{
  "d_model": 384,
  "n_kv_head": 12,
  "init_std_o": 0.00791,
  "optimizer": "muon_variant",
  "schedule": "wsd",
  "steps": 6073,
  "dataset": "wikipedia_en"
}
Each number is 128 + 32 x the weight over its row's rms, rounded and kept within 0 to 255. Layers, rows and columns count from 0. Numbers have three digits each. The size before them is the row's rms in percent of the matrix's.

# layer 3 MLP up, 1024x384, rms 0.102, rows 817-961, columns 288-383
100:095165172141138155091122128141128163224152069200133075135118125128173112166115135102101138208117157149036094142160158125114116121135129116121125154142146178141081144080118121092160136118117081101146185126131139153159077142119065186134124091106195083074131093169157170158161161191144145132
095:124147111150147138112163147124172149151154127166126131144057102138128143118138115100055148082138168170140100192071092103076155122140151160085169106083121092134140164140070121203125090181107118139145093132169141127109136129163098090154105155100147096134147151159204135141214175131148107204
089:149149131143066186149147132115144123078075109129125147099182140188155163107084161129160098114123112110152114127095080165097124119162117115123091162158135113089143127202145173188170129158121133121155102070103136149091144139124076118167066089185115138133177068126125189181144123052099122140
098:093120132183158210141090125166149113086125084205109181129084104224141070126128164094183203178134148121105070116100092127199187157111099079124098151095174181142109152107146068166208086080095109101131148139169122133136104141066134105191120147077122133081163172111108135135149129087176119138
112:077143091129085130141096153143133133128132170098186131118139087087128128138109149146129018177128145174105141157095115123110050073112219143165133122113121119137138133099177062136171106144151146090156085152142141133180120086154138158175073114146094127156110105156085093140096133125117128103
117:138203132091189089154111174086150171153093174138183120106130191057143144129150127092168135152170103151110151128179108105115099027121124106155126123100114031138080236128174088084143110119127191117135113143177078107165160189090139136075104125178113099097074107137104116135092161109151080046
108:120180144093077126088149123050162102136074115066117119125203127101097077083113110159073170078151094147144123114091042121130137098181089134125125136130086110121135113106109167176118133129126118066164147187136121113182089131166107110144135080125183066078140175173134104123149133145150166176
098:146166117118135081112178085068193157106150169149095137187090160098135174220084098122117091109128133111118163160106142124129115133082174071166137088093180134144119108181119086145095063136101104111077121155125155099124172116109119091147137116212130070132119147134176134119129090079097131092
097:107159123128102126188123093128151145098162144126139095142053135135150145122084124141103173097074083071093200107160079134143138086109138131135139152183162154084130092187101135119155134105087126098139160157155089161124171122143178138165114120038128111127173073101161094132158114166127142157
098:162143087128148103064186119121127106095104122157129119155151146129141096128051200145124159078173166136136117156149106116089135136138132095108117113142105165214180114141149082155095209110128180107125143108129136123115134082137163142141111200124158095117128129122133166150123121109096116150
103:074119171117120113093143112117188136127051098171152122081128067109127113133140122142125097096113091164097140114141135137140116118151185174188128161159116108136133175093171075117124126116089134093164135080183144135122138140160113055112075105093190116147148198098127126160116138083132136139
096:092131155063176103119181135178153186125137116117165129137138098088147173117131157146137144086148057104147141106123121157147153150091127163068145107136094146125109148061116128113096147116123160079134175075114117142145120089116076136085133124050110093146072085172175118130139173117101174144
101:173128110114168185163115089118158108143178167145158172140125153146132095130125200076112171115134189110132125081115136070133126129095086100100065107126158042122109109119097124148157157152136077169131100108169133141126124142105081152140169164153160122062107171227110145160155120113128117192
104:092118093155112135116169133176151182175133164198116130138180122115130132171118136170119143161147146084109181149136127151173139108158166170118088100135103116103172096144087110118105087113090198127141208148129108149115102118095138144118124105166183097149096101061124130153123158079174178102
101:182111140067109117105143111147138131077120139106139187099164161143119152106113192132146113116147151125111176131111119072125081176122072060124104124124142119122108201184110168137106126125107111122090077102190103134106164120123126119157191166184161111115161129194131175145112122116153097094
107:067135114188134138184081068152145073163116099144076142180084187111080162133145074189142127162147082121115153161073155109117116158122150179178060156053128122114136149143106101119169135148157132086103138134148123166202149198137106145133083181108121197087168106119175186144102121173092128112
093:111123117155120111096107142124098119145073067048150131175074185103150171142107051079165178088028108141170110096155108064170146148064128150133117158127111144192146092129102153159059058169103061141103142072149140085145138144071210162104102086092139163153134143196136172131153100114159106164
098:115119154066067108098064133118186138078079116129120144103134162116107131157105144105160168158154111118160130149163146128132083122101080064110157180209135130123101146134167068112150144160107169119200098087126147110057119186068182139102125147101118165179157120175127151145036121105120085105
101:136130117121092152167192069159068125137104123143148113119110154065184169110142067095115179140096116136082165207118203157095155169182068067161137083132113093079157100127119105074149137077185132151096105124098067127131176115127156147160189173112073046139179135123134066155132163149115111093
113:076130107115098174155123146112146118130124147133103132112121116184121153120148152185130133112137129088150131134146170121145106130099078124114163173059137108187137100136150153079119144155143092043098145149134137154186104136113125185126147140140152027116241140114072180129163123164099138132
093:101158099103146137113116159149181123094102133126133058134212129122149134148124137243163159105150110077109053097074083100144115090167142123162167124135107121139114155108048137152161171098139175117152179175143141139102172131129128128137160132140093097148152124151122186157112155166140127150
110:112120169188125254123124118161114140088124128145142127157155065119164120120135138128126154150129110107109089125117074148122110143150153171118085106089132155102079105176127097102111150096147170144142068181093118160123123101081142088132062096157148153141153140137143146128136181119130187030
098:139157091159082122128069184157152080135162177125160172163163113091155168113085129097143143166133145167094151151122085117131149122150118156129145149140128131120102114103076107102180150104144160115196136057114125164172088088148131168075174042139134082158199174144142130128120118100164139084
103:145209108148147138140142197122112128121119134079087159126213137128164120191127132129140097156073073144158120092130130131133178149118147121100186107120201199159129156142111126102146149078153141103127097185125127104188116102195117099104162129132143114158159130172142098129163142131152082117
096:166110119153127147170141151136163145122098168127110078103208139169131150143184135098087079140094186119125118088120126118136143109124164140133162148158133129128099099104147121125089132076167174152126162169179053128150223116102100133124101163094086104155112115162146141199121134130173224087
102:161164180192186145097157147148134104090084170135168109136178143155108123197135177089110128136116115178141119183099093104112166161144168152142086131143161199127145148130083153116075107097119158121125122132098163149157120129163138104153120108075124171174129100069152129123113135103082127092
096:173140101099132169119082109118099156157155122129109163104117189129053147136120116157132060142140076170163143146071111079174171159136147102161094111085123101093086163129141122127093129109137126060102196110102121095104152159156153192143116117145130147098123111089147102099114163156194082169
101:187170153126122075172104183107093118089141141130179118094062181152050093114117127058163111138162126176115136153167135145089066139156161128128168130167111126080160150135115119162165097136118121118063165135135204114132117142161161133065117155124100198148141124091151134078137140146180126142
111:145150145092157192147105079157119123151108121135175118143150119125193153112116199108080076127036144132142151088114145158112124079161138139155175099165114155111044195107132159124150132129176163051129165093110153086092144111156132121126143192074162137169114109157131138144153164154147151130
099:191138152123045108186142139147152126084108100159091111208114157110163135137118177122137145084152160109116142146148138094112184177163089099074161180165126168128086074178134102130164120114174095142104154076085116114080184133125116148081211061129119107075096104170120176135116123134117121151
104:110194133133176118104122114087106090149162120182177118060109112114068124072190065133170149122129192105152211116182109086132125174100126141080115106096133102081072112153117117141124097159062129139079088087132095182073184152097102175104160139147093112128188133122147217123145093092164138091
105:138152143146076139101128127156089126168192181103183193118131133154081131076118130123095144183133163126121135149110128097098154158117089077134168099197067096141148111080120146170136169123126136105163122160064088090122153064144149151167140149134066163099149171092092148102093126078135152122
087:090090127118170144196145178121137193083124105176175122124151115130166143110105127102099163069098030137122132150091094142136166184116123180144125102087132092127095116193094094114117118131154123130160169179159122147137096137099095122089137156154161062139145103129165092094137098082102163150
096:093068154121169177160064143139145105142137166113126126121102129147167122128157132125129154149166063203124184159189108128111151113131184125110119148085118096122150159180114189141125065066126172092120083150093111119155183133098166184131126086140147158126111113149129084160102139105179113103
105:116135144115195156158084081146093096137078099134138069125107126168151096074104139123111097120067089108133098116149113129136134098113124131096185152126109178105198120104196074049126150129134099082173116130115139088115145147160121112138125161123098075125174152103121106117135138083086118188
097:173186110086181126106180109047168144134142124105142090129133095121121135177089095083160147175081059137140140126119180147141145081129079115119187106103122118170101194131087118167106149174116098075157111131162141157109126178132149100153067166075140140096128137133108102160127127149156052072
101:082133096081122112132191123140101064143163121075171166038113129171173114128161156135116138132139142175078119185191108145134151160120132143114034134178151130178170100088057099126111122151095103087089147149121110140158192181153167114087086097137125127147164113143157105106188104110086125142
100:147127108086122122193136202144127067099155092089073121120079064114077117136112118164138123134142175069165160119155154139151168099127130150160112144117085087157106195159180079121107137156164197156088143104144128133064168126185106106141126152162081154127160124151175097172098122104127134113
110:100103143150158141117114154188141139162097105062109116106124104120120111140157151132117168148087159093154070111141155177119124135125133159161168161103146093134124141078126128161134102154128035111131157127181097121132180102168148137128129116161101174128134105145077119096140169111145086139
098:128122161139162121073123156105107077138119121096181094133155117166170114134138153008142069131125091124136170099152123184140123047096106126166098124121156156111115100075059144153057064106128079150152111117142104113130144139121106124084100195157072116128128143137177131087081118114120093173
103:173118103089167069147110103131101123148111137130101123108162150130119170190107161133111162129079103073146112097168113073101138146071088144127152123093143112052113085140162102093062111103127149066166100113106084125186138111153129173157146090119128158126135116064110132120106109178202115178
086:087159117090103117118175142073183084180088106152149120174162099144204125159054073154136140122112167136102147110097105165101132119129044175111179175169105093222151118087132177134077122160172143130117176120163118127162167106158189165122160102134110156099151141109151132145098078043121105077
096:109171098072118094131135143178156156138128168135167097156142139032066108144095105074087091119147115163155099089134138150118151154154128194129125121117140145150118159036127135125152153109099121109113110142111099117131144091118112107116150045128091102134082152217159132064179156184115083113
098:192130102040143101093132185107152150047178072154121151054177135129146151120089116128108114085132101134105073049113103078113108156121168090113117110159066197125182190072129128174142109093112163123092078168077122145127160092183120131134145110159094051143152110139118095103151143142134126152
090:063100118075116063103209165181129130135104150096196116101146140159111072182154156162123074128166162135059086134070174175034112120121099126113168126161144108193099075128091116146097111153159138114110135149114126084191080134171170095091110141066150109143079121111102143149098128118117158075
093:111123128116154115134137121067146160188046147078074098088101121120132147102117141163143135168123112140084113153119133078132077134175079134157113088091155107105135131129152095105140098114101146108146134129121095140178170136149140163158112137138096108058108134124146123145160096120157112136
092:089153149127119090161164168080123069117142109061084079122143072136140145137152070087111120170118137139111166105099118146179200127098198137119124106095102170123154138177107168133098135151162148091118109122123138150072110153122154102155138143168107168099136156076160122111153125136118141191
102:150141124151121158158123078124122100110079089098135093146103178156138141195110123163115138108118102069140141117134076133119188104153169123130134119048171154161062214117114085103110150051172127129096180168104127109105112101129126142117110078108151145136131106118092124125156152130095110058
100:191116086144107169141135139142121168110116162117155131148095138092111208151159124184094114137090165139152151146081098159164176180133097130185108132105125138124101135121100131155142170120142116191163115158076089130139123126151182151129143040122081157145073146103080175093140140136144070097
094:149180117201141119131078124133186197187164189149068113100124130115123112122109088077073059124172072091093088142135104084173059145077138132109163154192095115197147110172061100108124122170091109093138094113117139041121152144106120125103104111079124089030146094123121143174105140160099133122
093:119157080073100092139154107119122160133137093163124175142126125126161112102139184082182117115130140152143210124138111064125175109151129199129163078094135100129101134097104133094214136131110157128064070155146158128104077098215140144120143090137107101032171108136138100136103136106148155106
103:123108149196126133104126134182147200088132179168167160131137062137118136181112114074101085067109076119140202114130144137126201133149075137190104093112099139212143088125140142137179088059123174152142116094172156118176099100107143064118138154115167126119170112110094145129172086119107144157
090:108115200150130118135140111122101136074103119121142092131142129114177235154150134114142086120184082099181109161140074107163077180155150133155139172110170137116169133124101146155091169174197197162093131162134138133121130139081121135106059151138080065173089103113154139103116068135137171145
096:091115092115150086110111103118076150081111146077177155112161133168141121121102153112139104143167147169150173169142148125190100122108180156088121151149176115151147103069187138140128115117140120141172100085097108174164152105118110117129099153108093169106131111146077094115115103088112149111
093:148138112145118128150141166200150085086100116169174142103141101169141129151165150127130190103123117131117127130155098094145104132123129095192099117167144124095107042152146116188118088159136127156109140133113127141059118149124165126161143133135083131096110127119134086192123114139140124159
099:113124109187120122157134160136138172044136176107127136109173173097139138106066158114056120104093108139164146148123125157047154128151191113190170104153100117141154136149105128125140086093233137109099155195115171140099164182119121165139111158140094117099129113096185116111136148107118079136
098:138120103102126149112092119157153083108106155192133176182153101110130189113108103142087147058169154107132143140170111164098189122162133080086121112127144119143170131167173152143121128102144141163118144165158137107143074041130149091114122111110048119147113146178070097093178135097129143126
109:133174165120166161094149148124112155098112074137127131143164104132174150118122134136117116127079049096107140132138019148109083070112139161086150133137144142107187119130112110152179112081110137162128139106097140101128109091145150125051144123134126169181162054104074206163131092110143111184
096:174126085115104121180145111102137125137135109135126141146166121097143111067114087160161154147138127152132164165129169130085109126078083191094130155106087193125146151171183093127177140046072153132176124166151092167126134098133126131146127125151196126156169191076140150079143088166103103143
093:161115130106093140168124165091110115118127099116073148157114163108136147119127102117103204107163162095095197134167161157095176142157121131150124042179150113144105102180121132155156093168111093166140139117133174183148108174032121129096098088119104096144110127073076130171161153175141133138
095:183169122138105167073155160080128168132158111109075114186115161116090146159146113140072136161120160149120180123146137146104176109143189120127081162158084121118115109111114167150179077132112116114107140119117176138114125138109116052138110104148099138190129132144142095103063100168145141183
109:175119138108147063158149118074119117139159150200143083182128146138124099087166116099170081125114214169093122121198183109114140079111116123081092106165114068164078102130085162127079139109132094101132156128102119135135146168112070145085144103120082182142124125131119118069151113154136151089
120:119110093154092144141129155134060151149201197110118150094128088099161146127142174193142112181177132123104110114093119067125143167091134094119135106166108175089109170090172124133114113086159184138148101150094101121092099133140163133155171166174125131080138147151119130122085199127110183150
101:157156151115095131157111123170152104134099138079090158135113108145131154101138081142122117131150153125070145148088130051129137083130158166109143137083165111132163130104145144115113139087121154115173041129091129171140148138163198123091154169174159140115209142140156172148114161152159091162
111:108140149174122124128141128226116122065084102139133103107149186128136076114130107148169115164111128083113130147129108127065170121141141093132155147197122121170167109118115143111121171121186146148162164146147147127118150089086107173168182086155068174145194110064124107101133087174115078132
105:134142147126103076113163133114129098131146184094083129086114111149140135137131169107067142173133187112130102128142107137134164176123108193091100104164145150126115061154071139131143122109100128089154205135117123129117098187158129079175106127114106120123143102094165065144162126120182131125
099:165123165131192134147091112149164155153054160164128211163183145097125121108172096185094085167134112102100129106076100085135148162119143188144102138100168118163109128102113146141105077150106120184127084113100175088181092121125097182163096113111147125159160142150093163080137110167144133127
102:193104137141094103105153137109138080130182131126148135158133147133099066143175120098145104120190101138171160118091108095125165126129149147098119123109108140143156111109083106095118083145099126121157111128113160105140167103094141103065131079149109154103146072103110156163071138126192133157
083:169127114140149113142057140095116180124138096143172138144153138167156152143135112102163123125135120096158067113151080141108106111133142096120106096097105113137130140129095153132133162186105138141155062104152148149171024104129125136089046181126141167143189151205116127117137082115104128150
101:101206117138158109151151147133128140124175138173113146152116107158151118167174163113150099155082167124129100065078153161090141107148140140105114114123124146157104095141112081106087175182141093122100108074096187149191115097146139168119093161124105147151147110065151072127109092162157094115
103:153107130117155125178078068077086137103095173172106080106094113133106106108112193138102106121154114153192162130158135133125166160179099129137141191151135152135120111191147126145119140127109118150115133134135113160066162100162148194104125094037103154082178140082140177120161179093140104103
100:101149135115122119115146101078156128143153085103133146125130100140135147163113142105119148153088134127120147148089071135074113107099144109151110176094153127112113147129100163124152161095135167099095158096154143155103114128139140130097196118140098060065135122110073141110095131164183130184
095:118138173131084119123106119060116102134100085163124084134132132134168126156138115151101142130096089107140108181115185112164151118141211180116122103150127138141132141176132091091112140157135115070122147168122145124142174206093152111159116139158160145108154124087187200139102159138121136083
100:113096088118206114054145177201151085063144160158105151090091157093122129086135126134146192122167127167111133113181154157130107090178082167127114163154120152055152141205174154172096143177121110117104120097079073155079153113136100143118127168169085133114134097153144101106078149183112114097
104:163076124109075171115109151150138185151139102186101081150149128141142162098171136126087139106131153138173108122170165138159112155122157116093102147104120138109126137169150173136183127146062128199166129097121143113109139096156159119173176081140163127167078115168144051085189151129148123109
093:102102146113146127125120125142109108137193136176124164157110175131161165172195140113119088134137137171147075125076081123114118117145112174114105148064132125102094113196102134113109125077184149101115180162127143114112118159106116161118121116106152102071171106097113159084113167116111103157
103:093094145167061111114109080147130076093133204161145181133124097174130136164141123168153163131127133160192158130170138128117178091168165153148105118182107173150100173075119103109164134108156152131186095132103052112189117135170144117108128108094159173080116158209080106129133091137168162123
100:133127161079134188133131181117072114141193169106124147116156183141108121169150100123128136182178091104147137095101098094144167116126170078087111157111089144147130088124167117110134133113150117130125116082107089148088085088121149076151123167166142144131127114153068123095093181132172092156
094:134187056152130166140121127142149106142099088156133099198119049184137094125150101146107122106099147099179221113160117115137069151128118135051096110142104095186097153048141112157097138172080130137045145126152133127137117115119117128152166149157166120088179095100112046107110116140128122138
105:164160196170158087074158084138127170110154112121148182122153102125097117160052135118095169165159137162109188172162127151100144123164129124128131146160108140077091159115159107121186168108106149189195195136156187136144108095101090100101114113144084150146116095089109168145102098144066124158
100:164155127213099129112080116127147096123082097091145136117127140124146084016103078153077136192111129150086109142111130138130181096157148075093154128124083101166142078136182185150113136125111073159096131136151098118141165173188139135184110089151126073113124130104135169134156130169077083108
097:147161185140141093143143114066121163157113123067124094128120194124117147191159144085145132092191143160148136131147099111147150136125154116086072140177212151103100128170123040149113128073092175128144101089133150136095148129119159080166092134163090107091124168135137094104174076151071096137
098:183154047142116204106087124049151139135126137099126116147122135127123129118100149163109121125167135102207115155134135088152128176123137111137141112172164119129099113175117107048095104105111141154100169123142156147144096142098223118154143153165192128120110107106047096085129129100103148113
102:108146123065128032146121132146152089144071094190127088082108165147110191135133141136067182107113113117104154178189190199100102065171133166125140108124112118135174138093077145123100153114106131154101080150186124143169097136146121082134120128107066121091147090139123160118154161129164122166
109:116137175106123127142125144118155148155127130111107180114090127122145120125075164131127066120125021166122150115143107083157091159128106100086142080072123137138151124097119113135083076136110123106084106146047132151078145138107113125115067127174148113118129133131089096130154211104112163180
095:070170076135149090123104151116118102121192164168136165108172167140095141154060175118085145177132094129083159114130105100124119140078219150113165174158141094141125108093114120089140140093170178140146096133099139154125152140163120129115158119106121121138171104137128069126064098132149133148
098:114141099081165123135137084120159106131115152154086137127161125094121156129142116120084161159161076128071158132136105183166090125063147120149152153100121115167120109078151113077095127137193166168105130107119195165164094095125089061150107134159049152135178153131103156167098104105130076134
105:164188132144161137110138106112079106111154131152151156167156176130142101094065135152169117134106113092120104121147155126068133088120135081188153119068103166111106160120147103144129080112099092158106135112116098151139137137158142110114124117134166123162122135196149057098133187066139140158
097:124116083092111144109127098140126150085192084146121102094172137141106108130099154144143193113191132143099139158113148072125129223117082115116086118112136048142046155144088108114207129143148133172158142153143134084136145095112074108145099105151112129152117104156098160137048111135117140135
097:124132100124131119168129130142170089131126151143097101122149156136130150137191090163144068141078123163138150130111117120160077129152151077101113093105145132124170124135110098158105161127116129126100116051122127078137181103146140133084074154126131181140160102147140127167177107131185193090
100:103142168135132090143117076129157176121136134056095097101163104172175165042161156164094088132096120085105133138150097189041142155123120100071156152147145118128146140163146077149152135119117174203134106123148128106186120099129218077135166189158139119104139156128160131125107156120108119133
104:102111095155140115115199158096152135139130139086118151162111140152064140123137171090158113109134117114140134112118116144109094101153126088124105133136149138108139124140130041089101168149185120148144115066097107164156155134143091104123126156138100145072148155133126165111124140126144137183
097:163114122104157150123129109093098123126151100121183089115088076135127091079110125138074128105075134093128168090183132157144139167156189125149079140093146154121130169154113167114098084075079147115134100155076136165043131138088131112147117086097104185103183166125115076110150127204131145145
099:115149106168150103142154173101087096152119086109129103154038127198154111116147161123081109091092101095150154109091136057118085165091147143103159148120130106106108157093094039141138120136056183147130157141163093122170109066106081065146110101170120115146124108115106153160068117116111112095
106:170143217143054189072117101098101191085119136156143084112114111121064142135111159160118116148138136084121118111078141076154186095156103157116128102081163169165150099159126096150157164150136178109067101125117130121109081115114117122106106073100142123116118152167119113125198142134149129077
101:129121138160106062159143128133152148162118119071149144170116150097090102171125105170126127118110058120138067106119168125178129194158191130154114168097122117155182091152133135094104110100171102114111105152078184167118127150164102141117132130128141129194066114111147152138161118111092058069
102:114159136179132133074155115124165121092137118118125136158067090190141153088138084126046106108101119132133119149110089128155121164092144123101145108008083195147129183144118118138159113151140094146124093116139147123063123034085105095203159085119091116130145049144085120153138112075060141149
096:145162154112154140114084149098123104154135202136174032143094103179121179149075167066153152124134187087143154073123115152151102126187099160156106190140108107123126122117101104125152187169120163139078125165170120132145141139128204092128083078102136104087163127160154180139134146135131132078
094:157082130081127172108103161092098076177140086131100151154135142065139161128110093114126094130198114201077126102187129112164158097063115087153123086124126177117110137108113094105193114141111157099108126106122161176134039069129131144127143120146164150157065148123154048138117138188096110127
114:165162110112149135073140155130178122076103144103168144145167108169108091132112174136141082124146175130112156151160164097151141108075147148113184141114109188159111186148144136108163147128148157145133174083100162148151072087144170087151145157144163165167194178135097103122096157176126126161
097:172206140118193117127109077123158115124119130133151093093162113145101102138130114103109071109085141128136165078103133125188155097106149133139146152121086129150127096144184141102134124093178087154141116137108129060129150134095129177121146160101087089126162093130145152098099152084112165100
101:180176101124118097148070148115114147146191093065067078130107120116114200111160112152059094179134129167120136083097132149112070130102103167142134107186098162150072139129120076088124126144142123103099134032070102104117084160140161125113083136102109104096157121128141093115150110138092103152
122:153146097116119139154115137104146120103101149189117098199123118112131091072117161118201108115102242139161152071143124101105101110140107140126126119181090166154093165068168132148149143139155154130104105186099068107147104110132127144122097099092143126114062138112119089095054097211146165077
095:160119113121136055124149180087166093157142092151151137115136132177090129135117108165172168141059077155127118089093169155118141075132123148160154101158200087109090148072110155108143150116110211054137118123173124123108126112150134128147101116082121139132157103103143153153156081156192164127
104:164124116115097071093137101143155148098143129136105126122126120130116123123148091135129084130099150145085109135110127120129120138095150141150133129107070192152138097119165154081109090112118116136047155122151135174161142132077159067114081062122128117108123099133125069127125091120136108147
130:148158106153097044108129147148114145222129111097104101138100137150113149132133119158125195127069088142135138183157148096108085132159093138114116137120116096138155134121117121083111134107153088109144132093061078175173141106123095077098101182148103192129205118085115209133121174139131124133
094:153097086146130195083124174092140119159186146116097119097101091094142171117126095183188153112187135161133162118130078174203133143126070160089121124124121108087203098173184064144175102161200112130114161132135139105052115140114108130131092141184140132121110108113138103104152147114181100100
101:131200151130169124107186142136126081137113158167148134166104125119148123119134140088124162129109174121103142147172078200108135186104122086133153143067187103104170171185115152125147116187091145182086088084174086216060118103095153087146193105122089128157119146101121127097073173081105116092
096:104102078167142158122122124134120074175185070111100111163065135200129092108168110183127106154093172112147072122193115061134099161107133085124110124096126179139130144125176114083128145149132087099167179060164121120088095110162100128155150155111156114072132102150158156066107101102095132114
093:127062158110135074186157133137171187137118133175113151136143164128091078105083156163095137091082108138090167138135109055157087172166172166123161106110133151116107120145111102108134103155150132106113165130125127130143165146195099150069122163159138100148123147149145135132099172094104055100
094:181108144206118125120189152105133160119135131170129046116125204093121136103081073163127138102189113085061150072069154120128147137096155129137178079154084122094107127086084093140131146146073078152128108123152062164099120115173117142138130067154109108137119126144162095142155143090118111095
097:142099104174125169172123123112164083091122140137121144154156148151169106163147143124102168111108161147113111185041097169105128148162044123064127181129109109152142075161163173083129114129090127087157086111121119148100132183101174087111115087133150181076140129120076165114207165067165076152
093:083098124109147125085124137164186139164146110108148151107147154174124123146120124121092115169139105106217120154107146104147125153135200152131129171124150156193131133135124113159055114137164078091129091066130073119099103149099119151151119084109098213104135121160167136155103186161130095151
105:176172128193121109155139122161129129116137159146191137105109110145155162150151117114084164133122110155122135171159161052149060110138142091103148143074156149123119093187122167126179092140211179148145159089046148133139105052136180124104065108116120133132158138191135110103110126100137182090
099:173162178111142104107093096193104095088174138117120112130106097180176128119164147116103073136068164131157116110165168087123119134165144178198094122114103139146134139136105141131165145126206108147150163093092182156129078157092176128154134083039067126156114155099096155092093136134100152209
099:163149200128097149157186137090164112134161058136115151159138093150112152118139097099139141123145108095184091179109095074140133118132136133127080143167117190051146081162143179121128158176155074215109094197154192114185086180125117159099110125130168096143081114114081098110131114109174100092
103:128085117140094129132051103174118138064203107142077150122148114113151105131135152114144069140124124174099144132173137107131132123095084156163074090118133104094128155145186205154100076129106155088096148081145126070112111081050057150082146128164153192105109123156144241170105120086123150135
095:169146103145163168152106156131156176121185135123077166052142107179154150142160063123155152128119147046118166223096137126107115117076133104120090139135126193094099142096081102134098158144166134104155185132067121145084127154130112145123192105094133091127085071137175099091083097203135178114
100:118122128082093182147177105098151187138147137116111160123179109191125122156099085096106100099030105152109123137141165126179138149115145142130156066139209116146179119137138157102096123118135139110157159127091072103112138162109120122117055142140158156121111128069157135192179141094179086112
105:133069113165102166176119073119192117098134156128207097111145179152092129096155119152102089105105151187086155120042093145178127054134127113147143080108097155161150151110134124144160084162107193132138135139133168153129147094114087129169127190175120097141136126141113116157101150167102200087
103:078113153200191178129133139158152161133140154136132072118150161141128137111136147051087097113068098103064204145109079119094067186130094191052131154114145128125156099079156135099127078104187146100141163126153164122071140138125043133104198111103151157121164164087169116100123114127129091098
101:149093152110107144093148123178124159189156122101116125141061045146116133178119149112150139151133107132067132138119067133091152144109089074059131122133134195146118142121125093162098091141125096147135133072193150109094105015136117107112161169132169144181134221158100079112084116113146175121
115:074142126132096112084149139169162216102136125146124101153110123137135111092187163112107136146097122138134141133119152101158100110135163099105117127128109161101087113158102132059143080119144132103168158098143095096143151182110123069108182135137091056122080130081134140136144117168166122101
085:159148141165095040056107160175130193108144137124121108106106113101124128132090114173084072088118058115056139109087183119180091100122157175164202130134144112174148148154171154130145139163177147154104110174037194142159134111109101151098131172136114129188092132179161149132159109125142157107
104:129163107160174150126147121168113167086092120151189078100075106148127131180076118157098136169148075074123108083157166169120107137110109151116124111107147138149083110103094106108148182126146127130122119082184175138160129128172170120141167097083148110136117175117159125157204086140107116112
094:161093170096124117118136094103097078126142105093124131223063165124097094094057155125185121112138122175152147145128051140130134089132152102132139145126137120131110099143100078163108102151068174113175130176126163151122120169106075163164081080122152139137178157136106138070110119105087067147
087:070109107105130152118091167157144190116154176123123149179131173130142061131065159159083103166133179101126081122119072137100141122126097117115165094102040081143169143093103138139175142155117147188163089133072157097185147144149154168155137078135105087135107143132124130126095169114116126159
087:100180116117103129122065164192146111093109125129168081113100088070086119090138114157108125092112074134142065077116150124175137122097103086063083119133144055073118084139129158182119099194118115107096126092172166055125154140121154138142186163127073176125080141141158128189111105122161087093
097:117158113088176198051130183108119105145146137127146142240174107119130138125148102117152143135145107096158117142104093129154110135114170113110120082157140123138127097170177159175080135154158228135141094157226089110126166126118155126086100086060130155108172103172140127087130102164192131140
088:148132116058127072037180182130198213123196112153120130122087113103103113120102134141156126157108098108104110133189151149179126093085149083109124111133116158106089136120133159143090125165130176078122114153047080090140129116116133085121163085159084138109128162149095195161127147153145129145
104:126126120125099054081117095081078117190194102129088086173133146150128187106111089075148169103149134098076127147087154141098148170119143157083100119109091101095092147127216099130111120129114123111123086147109101140161129119171147168183101134107131095133172113173165108141183073109132102153
085:172142109140182103128114138108192054073124103173168132111097103062089123141134189096119123121102117115163162063063139077113112139173166089101098156095136084077146132110162182105158104121190133069082105148119125144077149133114196115142132117180114171089118081134163113189161160134174165126
099:096125153068160198114141131137140100142113136119103146113132194166106123137076136133095172157178134128088158138126095111129072101123132138099073132117150175118112126142123157156122122135144200146099153155117127148092124128159089092112089144116137141154182110142116095097131093160103082174
093:109077141135127164150171131177173099119125123159165167123148197150117181094138154215085113119063154134073162106149131131138106117164149157172095135126112105087092092115090104106170115163169096136076127116092119128121159153173116114065146087145184160090135113174078113155068114114078156200
100:128138117051147131108107162105123130151117137130107119130184134171177107134097120105087147129121110113128141140129137156138137152125122187170142159144114136173110135153152168089167122091152067138183107178138127152131110149112144116151141068081161103129092113112130060064177110189143091122
110:098140153154134118161109100131072154112132102145071157183222138200140182155144156115121161101164193135126128091071138154079087160159107089160169104135134112139150127145107132135134110146129161045166124079166133151130079142095139167117124135120060111126186139155084152167189150079174151149
106:119065107140084169153142108114164138124137187097131132070132133110129109168086079170123210135127091152142157103136130141101113065172175111151059126105108128147151115128133092067176137145082117159126133143124172149136160093118123147169109176124181126115163126092122055135139140122189107154
087:196119154132114127099133152121121177132110131115109095117099159150125140128111131128115150130127115119069064153145167145147125107150091140165123131184226126179104117111090151143143101181148120170125129125129114146162104132166096095116133105135153048193149168117104126137098086138104152173
101:131082182066127156087132133144145158123125086087125131134169096100149174066122070171129158121134132082096138214143142108154169155130051138174112164122161144076104140101116126165135182097090129115133198156126113161110101078160117144147084093143143106096114134229109116162124126125152122171
097:123119174119118152156136117169193090136150164118106114185150128129153166112102073074136119134160144104158108129140123143145114101125134167155109080130114140110102067160107152108101129110137207052134145071139168152168131150120144156125101177089114149081135082159147197135167130083132171044
098:175114138077143120123153111147057161063137138142074142118183099115167124122106065152070107097096069107173109143227165084132113155097158136123089179136066142152050087144047110104151130115134097169093143170155168122182120178138134182076113104118135136094151113064161106102168111148124130107
096:167131136163082123129142140101089162097082115146130196128170090126098136165115113142135075075187107127105115191123044120146202147155110158175189122082109101102167157142162166092107104125125128165085135154093081046156134115055132059108139108087157156108072097149082113140137083106133128093
103:144150180155163128127173147132120133101082174112107167145072141044108143107111113078124164187127165069163116137081117134116084155142091132124134095121129145198140142089113111159159194134114126138101115117100083102136180059116174163087157133143135154137106100109099142143101069164133156135
098:103139064177090092167183128097124138123143165075139096102096172075108107113165059138116154083082120107162178138136113124047125126120123139120140083156138156100100176217114135099110163159111114149126136128198111160101178156159161158133122110107077139200137130169110153142112142080143152119
100:134135193099146108092139128125149149150113152136133110112085121101185111118122154155149107075117144151095109168157074079105110124149109158139187129127074106165115122075151138200091119124123045158151086113130072069109130129121118122136197143133117142126108171227166109099136073128113160108